config.toml
n_head = 4
vocab_size = 566
norm_place = "pre"
attn_scale = 0.179
bias = "none"
tie_embeddings = false
init = "trunc"
init_std_qkv = 0.0414
optimizer = "adam_hyperball"
beta1 = 0.9
lr_head = 0.00519
schedule = "wsd"
batch_tokens = [16384, 32768, 65536, 131072]
Each number is 50 + 15 x the weight over its row's rms, rounded and kept within 0 to 99. Layers, rows and columns count from 0. The size before them is the row's rms in percent of the matrix's.

# v: layer 8 attention value, 128x128, rms 0.0413, rows 43-53, columns 0-63
# o: layer 8 attention output (transposed), 128x128, rms 0.0513, rows 43-52, columns 0-63
v43 097:66 51 57 42 61 41 60 58 38 35 44 78 56 59 52 43 52 23 41 54 46 47 11 30 52 54 67 45 75 68 37 24 48 62 67 24 55 47 60 53 52 52 66 08 63 38 37 49 59 32 69 43 23 63 31 80 38 34 68 42 18 53 44 59
o43 106:45 56 64 41 64 51 55 29 57 56 36 40 42 51 22 30 52 50 37 41 50 67 89 60 42 52 56 43 50 34 47 68 60 42 14 41 41 57 46 14 60 63 55 64 58 48 57 29 46 56 35 40 50 16 61 35 50 81 58 46 41 51 43 30
v44 103:46 52 31 61 71 44 31 48 35 46 77 52 68 63 30 59 78 64 36 65 34 53 39 41 55 76 65 47 50 26 52 55 35 31 47 57 72 29 25 05 11 49 55 61 49 71 38 32 33 35 33 61 53 61 48 61 34 56 39 64 47 70 65 61
o44 103:71 33 28 55 43 72 59 47 61 43 28 66 40 44 47 36 29 50 65 43 31 38 21 43 49 33 51 28 44 75 51 49 74 44 48 42 21 66 50 51 61 50 23 39 69 39 74 69 44 66 72 49 33 35 55 60 57 37 59 19 27 37 50 48
v45 099:66 46 30 77 76 58 47 56 35 58 51 38 49 58 54 64 34 48 23 43 44 27 79 46 79 77 58 72 44 47 67 59 39 68 49 54 77 51 54 45 46 55 35 64 37 90 43 54 49 41 51 69 60 51 46 65 58 30 55 42 65 35 13 48
o45 098:52 64 47 35 48 75 47 55 52 25 47 68 60 41 39 52 41 52 61 49 78 38 51 30 30 25 32 36 49 62 45 54 57 48 57 64 38 46 72 39 57 42 17 41 35 56 58 33 57 55 48 57 56 54 57 69 64 52 55 40 01 69 71 46
v46 090:50 40 65 39 53 49 31 32 49 68 27 57 77 25 75 57 73 46 66 43 56 72 58 55 59 40 38 72 66 46 45 51 38 63 60 64 83 78 57 74 55 30 41 55 80 63 62 70 27 42 57 56 48 31 55 60 89 48 63 39 73 62 62 61
o46 104:16 63 56 72 47 37 58 81 51 36 58 24 32 63 69 48 37 76 46 58 67 46 53 50 49 65 25 58 55 59 51 46 49 49 54 58 40 30 62 39 49 60 41 53 32 50 29 34 58 59 46 56 58 64 67 40 35 40 44 51 65 31 52 59
v47 095:31 60 33 34 38 52 64 58 19 61 51 58 64 83 56 46 77 36 35 47 17 38 56 34 74 27 60 50 34 57 71 46 72 53 59 35 68 57 30 48 64 44 41 47 52 71 54 54 63 51 63 74 16 46 54 56 52 45 36 42 51 64 43 47
o47 097:41 42 73 69 38 47 48 49 72 31 47 20 15 44 45 34 31 68 70 52 59 40 48 66 32 41 40 47 33 41 52 35 31 49 48 69 23 53 67 27 34 50 58 55 70 34 87 34 51 33 42 43 56 58 41 51 43 54 66 53 08 46 40 40
v48 098:71 64 69 55 67 31 52 68 40 48 57 36 64 60 43 61 59 54 60 29 67 64 49 25 74 28 65 42 57 47 67 34 58 35 59 45 34 17 45 56 43 63 67 40 70 27 87 65 50 42 61 45 50 41 52 58 75 47 50 37 43 58 29 44
o48 109:29 47 72 38 32 61 63 55 31 66 45 56 42 64 40 56 33 34 49 62 20 35 50 55 45 57 64 66 60 24 42 79 41 41 22 33 52 68 36 37 61 48 31 81 41 56 52 54 36 19 25 50 55 37 48 55 49 78 45 46 55 45 44 42
v49 101:61 45 62 46 42 50 68 32 51 55 43 67 41 13 58 66 40 46 45 38 74 38 62 59 48 45 49 59 39 72 58 57 80 72 53 70 49 40 50 75 75 42 39 42 62 34 51 48 41 41 55 50 59 32 58 33 27 56 69 52 67 53 41 37
o49 100:39 74 44 30 72 63 54 73 44 49 70 20 49 60 54 81 59 40 31 51 49 71 47 63 69 58 64 58 61 35 41 62 33 25 40 30 61 61 60 51 62 58 68 52 30 65 27 74 56 67 26 50 51 52 33 60 59 57 40 65 56 38 64 79
v50 110:31 48 59 50 53 54 12 53 55 71 59 53 45 31 57 20 33 47 46 43 44 37 52 43 45 33 32 20 59 34 49 50 73 71 45 69 27 79 55 63 63 37 49 57 28 75 53 50 53 62 28 56 39 43 63 37 39 43 49 53 44 45 50 51
o50 108:48 45 81 31 29 47 25 40 64 52 30 42 56 58 72 70 63 52 56 45 50 16 49 76 75 59 37 60 57 59 52 53 27 28 48 64 56 52 38 57 38 67 37 67 71 54 36 66 52 44 49 56 47 66 47 41 51 50 32 64 76 83 79 60
v51 104:39 49 58 45 37 42 00 42 45 39 58 53 58 28 53 33 68 55 58 40 46 49 25 53 46 28 55 38 57 44 50 58 55 29 37 33 28 35 27 63 34 32 42 25 59 59 61 45 73 53 48 44 36 41 67 41 78 44 26 53 34 61 46 63
o51 102:50 51 66 51 40 54 62 55 58 75 44 50 36 60 54 64 42 33 42 64 23 48 50 51 51 68 42 12 60 61 63 74 46 64 53 87 53 44 56 47 44 63 83 53 42 51 52 51 43 32 58 55 41 49 62 55 26 87 69 50 92 66 68 38
v52 105:39 59 52 07 57 56 69 49 66 24 55 67 47 72 64 31 42 27 48 36 57 47 52 46 57 72 69 38 57 64 63 56 30 66 67 20 57 74 38 34 45 51 36 38 69 21 35 67 67 37 43 64 48 55 60 45 56 39 47 59 36 33 53 51
o52 097:52 50 51 88 69 43 49 35 44 65 61 56 62 33 14 56 67 61 73 55 47 41 80 55 32 35 54 51 56 49 28 18 50 41 22 48 63 46 79 47 65 62 79 45 26 29 51 31 38 74 45 34 67 44 19 51 47 52 46 57 38 66 22 20
v53 105:54 44 93 68 71 56 52 54 74 45 42 44 47 52 51 48 55 40 58 40 70 48 57 51 62 50 39 73 36 45 47 57 59 64 30 69 53 75 40 83 34 60 36 59 25 65 22 31 55 41 46 52 49 38 66 45 53 76 53 54 36 33 42 63